config.toml
d_model = 128
n_head = 4
head_dim = 32
vocab_size = 2048
rope_fraction = 1.0
qk_norm = true
tie_embeddings = false
extras = ["some layers without attention", "a norm on each head", "an embedding shortcut", "learned residual scales", "capped logits"]
init = "normal"
schedule = "wsd"
decay_fraction = 0.719
decay_shape = "linear"
seq_len = 256
Each number is 128 + 32 x the weight over its row's rms, rounded and kept within 0 to 255. Layers, rows and columns count from 0. Numbers have three digits each. The size before them is the row's rms in percent of the matrix's.

# down: layer 6 MLP down (transposed), 320x128, rms 0.14, rows 94-124, columns 0-63
# gate: layer 6 MLP gate, 320x128, rms 0.223, rows 95-125, columns 0-63
# up: layer 6 MLP up, 320x128, rms 0.238, rows 95-125, columns 0-63
down94 107:114117149131119125093113117158072105169152118121135180153161132153117100113080148128096127184093131093178178136136178173153076120122122137152129147194098113172141158155098140118132157186119087
gate95 106:144164095126121123101151169183081173093170143116133119139137173144166100122177188101123138068153081143078180135203101153167097107109177189095144109128086118189162137182103115143128118144117108
up95 094:150126125148170110185112093121141118103177164143123120112107056111136126061105121169096071143126122167133143133143151065115078140144156090086142057121213184183097123167148142162199115166084119
down95 097:168074137120150121166144112094134100147092130155146101079081121137129133097151076137126096160170159162151125166142154154090133187151149116089091126110112128102092095117153082115121215133106121
gate96 092:070120120153195151096142156141115139121109101173188160137106075055143110209121138108150116107127229128122139085141158157116158141111081126090077136090158146140106150108133120107148161141136134
up96 094:113109093150116166133193091121131075139130164141198081158191136186131102073128131130160164134113110127154147187105100104121135114188107097098175120121145111094087161159198135131157091140131140
down96 094:106161080138152119116125194100139091115102104106162182147104165126187054095087114104105160158158212120153091162175148105107119162100140138123149151077077145146158114164063177101163132093076116
gate97 086:078162122082134110159137148131185061110169130134077150170119132137093100147108088098163117134136186158190148169073134135177138118126102150126127139062107131127163131106130147129124100148065185
up97 092:078208129126136183064092155091168139128129141093087210132147132159036104083110124099153122086163155179097136119134138123146141151148143126126148139147154164121183121102158112137165092159104099
down97 092:138222114149160035177179129055116110088122136127173111097134142133166146153117098116135141123093126098084111069160101117124127134106070084121103139180141163151140088099062138108084125156128081
gate98 101:080131180149085092176090119125175194066150143076132080081166136094118115088118113142134082144163158150090086074144131157084097137146145171135133179118163123108145087148106102132170141108109132
up98 102:173160127161113070176137158177052108105139104116087097133103122145102179124156109070164165123104139131117116089119133137128094168088183200083131119082138086139101134131148113161152133113124117
down98 109:140148051142118126112147071140079113103059125167133175126157109151151163159159179124116133135144193145125166073179081210156089112118170146202123112150179169107088110092193162144107155119100109
gate99 099:142158119078122145190118079141058186136117124164150143097158098107141125172125133088119065052089084111121128141099092164137064156149108126157114118078127085075095172139122123105091183156147117
up99 099:139123066047139121131134148181081102100150106123162109132069162115168103154117128084095103082151127188104096156126098198104154108160128060095196102113137217113129143157079152103181087177147135
down99 094:122114102056138160143099111114127078108160090101086096101147182124126141095133187061104134147126118109071132167096129103125110130147102086120165107165148201097086140095079147158168109116123057
gate100 100:144143136093103098114175171124092118151130093135128121094091102081160146107107096130159182100174131106158107147113113142146098103140128157078124128122138144187160127140110119128138138164098127
up100 100:167082107129089088154110140132063112066106106102144094119114127091120172176118154166094101123093090138166147172091121210119133101134108132141116170116063133132111185138152101074154154088166133
down100 097:170170070128144158163080125110138155112124170108136134115153133098122139107139145096136124150100116163074117195108148082157170097136149113118126116176106089052142165109149200141105158094152099
gate101 095:140058161129129175095157117152144120114104113152144151157073138158132109147115179055087122106130131162162127149125105133161115083099197128124123110115102101189078127146168124143140116148064057
up101 097:116178111158064082152102109083151185134152113149144175140137123091135162093102080143155103120159110151147163134122129154133058096136106141039182118161172094124102075114133117100130095191111145
down101 099:095107072061131169119206100105106147136124146102106132121078159212144121145109160159142166204153116145135106142179154101143153148157150119166104069161106078076149113142122108141125114095105146
gate102 098:092125141121097116168148132080107150096115127100092139096132147176170153104098145134148169093118137221100107107096141186160132115142152081121090109037124137154088158119149131103154173107153094
up102 098:091099106138142160110172151093164081141163140123120126134102116143146105087105096090151182104207090182103128113153145112117119123139130121162118067137080184107101148151158100169129111104136092
down102 098:169118188090140125079099174151142133115134134119153167117098154087068172113138130150109179160176162142065124128120102136123184118137120063099100118153097174092099105059180137124125109121106123
gate103 097:155158168121133072152138100113129127086152157125136093154131174174110090141094093167168120091112148140085123130110127152150101144121224149077105070118105139135107124046163129117138148160150042
up103 097:093111124146197113105150138168141118117092150186137069089104197149111115108086133131155115124134101056095131142155067136139142120115209135136173220113090093081193147097141130104180106098090146
down103 100:073073144105064102187071106078131157170074094201151206157132103114146138103102145167138091147100106135123182119109126174110081152132086083141140137116110166140129169154087144086174093134075154
gate104 095:157157137193197148173135120167216162107109153079142173113144095159132084140186166137147103119116105083112104134155121150092135119109163147160106170174168175197164109147149085142088113149109110
up104 098:127127174105156183179083125093147145066085132107149138100123140109103102148130127131125142144121128111144118092153136097137117194149118143138157115151179186130105095131217117138070085137091137
down104 101:122085098146116097123160102132128137156054139071103114126140136130110139178124095109121126150103164095092087112117121135174120117141058119160116137083180130159064149137095119098100132156123207
gate105 102:103149164126181104090173105170143172120106065150138082219110132132142145165152120135154173128095080143074127091137118095058104090207120082103130192119085129116162151131148122083149170121163131
up105 091:131110140130137144167137114097126121170129161120163137091126144156056093093150111104137109140186177126112161091094167128160138150065097143109096171114164122070099161118108102148120114153096172
down105 096:143111113112159142151091111118197104118094077080136168135073073156088108127112112134149085156131154122131165165119138196141132111112132094114111109125150100105135111116160090140137068221056173
gate106 101:128146167163181102132138153094182119132178153116129098146113139154142109118120147104155070146116076149087157110086088163095152150092098093118175145111066131173111147140168104173140117094058210
up106 104:108212062107170128129131137125145164134072163140097178106139119126094075135156156165150086176169127145147175137106114189112144159137092139178119145118098169128103095150177145145092116133125120
down106 098:163162124127124158086132131121060108155115122080112138100128183148087052096125143064129140087110156123117097131145168143091107125170128112084083138091071127140148097167203133119067145151176112
gate107 099:110118101181117179088128160149134164118165050126123153172116134170136131082171071142183094067068161158192139134133087150149083172129161121119135145144176188133090146057130122091091114114151156
up107 100:166101134163129131132118111161158057118120183060190191071120101117135182123165103134145195078128144129130134102185116113157099110128155110089165096135132071103165120140119151148107114155089074
down107 095:135082104102113110134115145205165158112159098049207109125094123079117113113085209089160160125125123077175173086168156159065161114134105095149136126175096128106119149174136153154116102153124087
gate108 099:154117084079158107138128129160103165096107086117113146138166108149163139147116146159143197126077128090149081149085116143117030105128099091087109123135155157092129037144125184130104116204117113
up108 098:086150132143134155131161120154172102116118155183098140198125133141134115145183114124195087154112092128120151053099136095145150120085120125144107148102146125146160181183126167183115112088204089
down108 095:176129119096153158099083115073159103132129113142091127179211123119159113096172126167118126176125176149112112154095107043113134067137122183105149156151152125086136112115145096142124121133191132
gate109 105:130101112149135152106120071085071154114221105154161141117132039114116198191131101093135083134112060149080181125122144142154163170127113143176105141108133159155079102102167084143123119154134093
up109 096:115142149090132104066127170129064107163153111086132175133194136139135123147111129096104102116081076123178133112186107146182112123087161102198073178087144148111129151162130143134104108079129102
down109 097:118128104179188149169130152126123123076122142168145122115137072138132120065095104142148123087098145133129099138124092114113097150157111109094150106105158125132085115098136122114087147149125071
gate110 092:126067177161104146122120110143120108014115072176106072152149140131105139112100112132155096074135127153174096080116109134197131148140124151061118086159150121165113117099137102095165126163103156
up110 094:101140154101199134107108064148126129117153119100166093122113130094141112126114140110111107171101079118099180171167108165164168126046087186092076093120157142156111147097132179138143072103144118
down110 094:117148158145120121141150114081200117147117107098100151129140145140120130131137111057108053107092170095167159134179109141077119183159116152155133116106111138085100097084137107137115117179164074
gate111 094:147128065138061134134118084156161118124173139156045104180123164117141160155129162086080128093138114090096131112064143090115071087136130116127095107142118136124108159132138093157127111145117132
up111 095:076147111149113081135126162138127110100166142246102164126099111115118139156127160124140088193152131115120142132128143124150127086194093150132106050155107199081078197183109108115154113131132126
down111 094:100106111139116082168086140123148112092114152196121182139155068078150170159133099075134125144165058111133155161112098079117118181151116080153160182139082059153069112134126139142125121128073191
gate112 098:166156111079046128143185142129188175058144158098137183112094139134127126140114176071151164089102140180124131119137064159153121168173117157137132160149147098062144101121127092100118140138097127
up112 098:123164135140131173119086173131087145119133134146170150097151104104140165166073174152135214126110131097118093165125103041107166109137161110119122110046103122082124175110146160134084129144076157
down112 099:142132136136142142138164096133091076149159138075153143128128131108116082094134157102136133115109126163070109082155124109136119177133095096189125105143094141109132136064155125157127141032195085
gate113 104:152069139115135112100121131131176120094112130128036146118139095105130126117126116157213121124093116075117206115122187102168179063147146152129065119131160177061120161121094113143106147142156104
up113 098:194175178151180127160095166095215122127094149111113088126084081141094069107137116206139086086173152094119065143130162172103139150183139092139115082156177138118120139093100095134115100128142179
down113 097:074151115135082126111113192139145100117097112136148157127089123145101095213161138179109131157208143123089137072142139133119127126136154169102069066159112140146099112130150182094112119076155176
gate114 102:135187143166128097098134143062127085141140146116084161090116113085141127084091070109129165152152135090087124117120128112080090135104141148092146172134127082162146102102103152123060175129151125
up114 100:140170162146146158185092106199050124107123186156130131143143055147085162117099150116165095114127159159091106120083142155153151149134135102168158141101139126119101124170060118097136121079140152
down114 102:137102115097118114105154147184176144084110059136165125102181136145088157153091141199203060071100143096179123107167123119127090121149013159159130112117104134172120080136116143124103118072160144
gate115 103:141134156118140081126120118122127021141164159133107073135152101106169130134123115192117107181156119138100168106158089106098081130127112099107071189085160122131188131148124175215174126141097079
up115 100:109171100152194130113131181162135100084091144162067171156140131101119117167175145130135096132182076125076145087134126155116142115111103153200127108163134093200121092144113105193172101167119142
down115 100:103193150095172113165125108107140163132123116103170190119103174168097099089113106119089112131089149130129133128158113169129108131160119084149132151094150186192135197109169172063129143143075163
gate116 103:130138149088116157155135185181207156172150092103120079100091168179148068163103096116129125135110122114136154157137080088096118085100093135150121130098145080157080152143134137127131125122144068
up116 102:179079158110163089131134106126093183158150108178140180072128125116151116133134142178024147109115124146180142162146135162160097196131117143076151162131096108083136111109162091094119197163123150
down116 106:132113137109084100107166107187137171049137117148090142108131162135101126116092035138133171168095094111109120081141097110087099127184156175093116178126147124124095114151164171098086180158115092
gate117 099:123149135113118118081158197123147127085143148078157141109090121108161076153127107158139127121129100144111093112160063088154121193107147126100143161161166149176188104127087134090132167156101174
up117 095:105146156155154169155112104106126155145124090146091160154110184140105168068192132140123137119151116048143186139080133166132164103122118169143080063135151094121093182116157153104117116163185137
down117 100:129136123173158134108080083141113132123064163139100076117083148071104113128109112158129155154159169148150175131159160137103168051094136096171135102120143114138120111126142160156142104150087175
gate118 097:123185139166117080104136141154090103125133193118128156121178115120098134100099120105157161147096123139094112118071090183104078134140109213182118120073184135143156114158131131148101139060132146
up118 100:176126128076118193131146173103113147105132071125091133157114106190189098124127098074082120134115127089197109163179177130121106137149122076131165144187129172088112112069125124166113144167047128
down118 101:079162120179144136088102071108132117099089096175124188163139108119105120126113157143126085138137144182122105128135144117126161142146130104103098108131144170101157055090156126133106132185150110
gate119 101:168165074156151144176124120142109199154117090103091111103123161114141075137116086157145098147105169133116100148091143161075122167095158103148153150102098142141196172187143208182099149142081099
up119 098:149075089071139162143124127188114163156185167137108158100178110130145078131186119163178126142164086106159135145072147095135175099126087096176100123145173112138145091100163167116129128189135101
down119 096:208129119168127132157065153141154171114161179125130128068165083133166173178141091105117125110128121153131165161160152087156108172114119117114077121153117127151063078163159101126124137123108129
gate120 100:134092124119131160077139102108165120132118166144135123150112161106146179101111154124095104164109108153145178119137129094095108190137147110123106135087090094114061144079133124129117033142155061
up120 103:143140116119151137153162164191114149169119137123163121153078062110095073144135113071165111141133112104128137098106085159145129108107104074165136111142115125086123190146132070159116083153150123
down120 099:091158161167109129170185181144150144130178092120159143156077092167089059121076134135160139094183149145215120166120123166119089111086145136136120080071140142157116142149133130126150126166149093
gate121 100:122168068158113150153146112187124104161191089100113193097100106136104165156107057167140132157124146149113094095125164159132157134137123150149102095128183090099160115122152138134168162133151026
up121 097:173175109100180143111108143146128155159086109141122089186158133147209114176147108121094141144158104135139147119163119080060084177185118112115149163193128129163121117122100159158098166060179116
down121 094:158131159150101089132159107155117097190139097140117156041109162170132105108159134160154085135180157141122120140157121140176156099125115194088093105101103092135161126147151055156109142166146162
gate122 094:091121137103079117184139133145125092079100070153133194112119088111147124140168107144149141159126117200200179109154151131204135106119080128190151136118129133108132083114113098102125119134137116
up122 094:140091114088118180133142134180157145085166112118149149118130171131132104118192114181110124122120113146163152103190165165139174123125092146185153160148134127126153121045135084130108126089098117
down122 104:118156078090103085139109124111098112116155095158158127118132089127123122142104133183060110044161144134142115137113123143061084163174083159116149112133129142086117130129169172176135205165154134
gate123 105:114178150110135125136145173089134101112044150194118141092093119157111144150156125105121088149120119132112148114108113124080129136075152105122161141126087115081187107128101112123105179094150141
up123 104:059173157124128134114137152096078071128126200130158151142088174124135129137122096125131097078132108120208112152186187164115116173158113106065164132155138141131134090101181143115105087073150096
down123 107:164121145159107182159174116170212120120137128104102135186136106129140136138080158114124114158167065093099162211126137130117176109076142090125115170156089071090125129097129139141142132084131154
gate124 094:063133045046146140075131108110088163142105143103163145168094125159127147158149128147088074131134128117167154167108101113201093124184106149165128145110128150190127143111148092153153100136101128
up124 096:113164158123151086082147122119117051133154124095139126158096116146128075129148065126074110154104130147153105174055108202155106141144143181104153150147129144128121135106134091141165159141153074
down124 093:106092103161120159147116146114114074166148140097161207126088129143128159193111100133098090129129186116116152150117077120161088176079120122181149094109095150092132125056157091147208141145096138
gate125 101:077040129104141113121092124129127145128167113118132087123117118109116098091145153152061119105089136113086136169165112193145055080207121148155107167132089104156154167141129147118191064175139156
up125 097:176093134162100131127132131149138134121117099112151178157128131134091156163198116112127099089115103121168071136120063115081082145072154129082142110126146229107127150099141128136149144179071101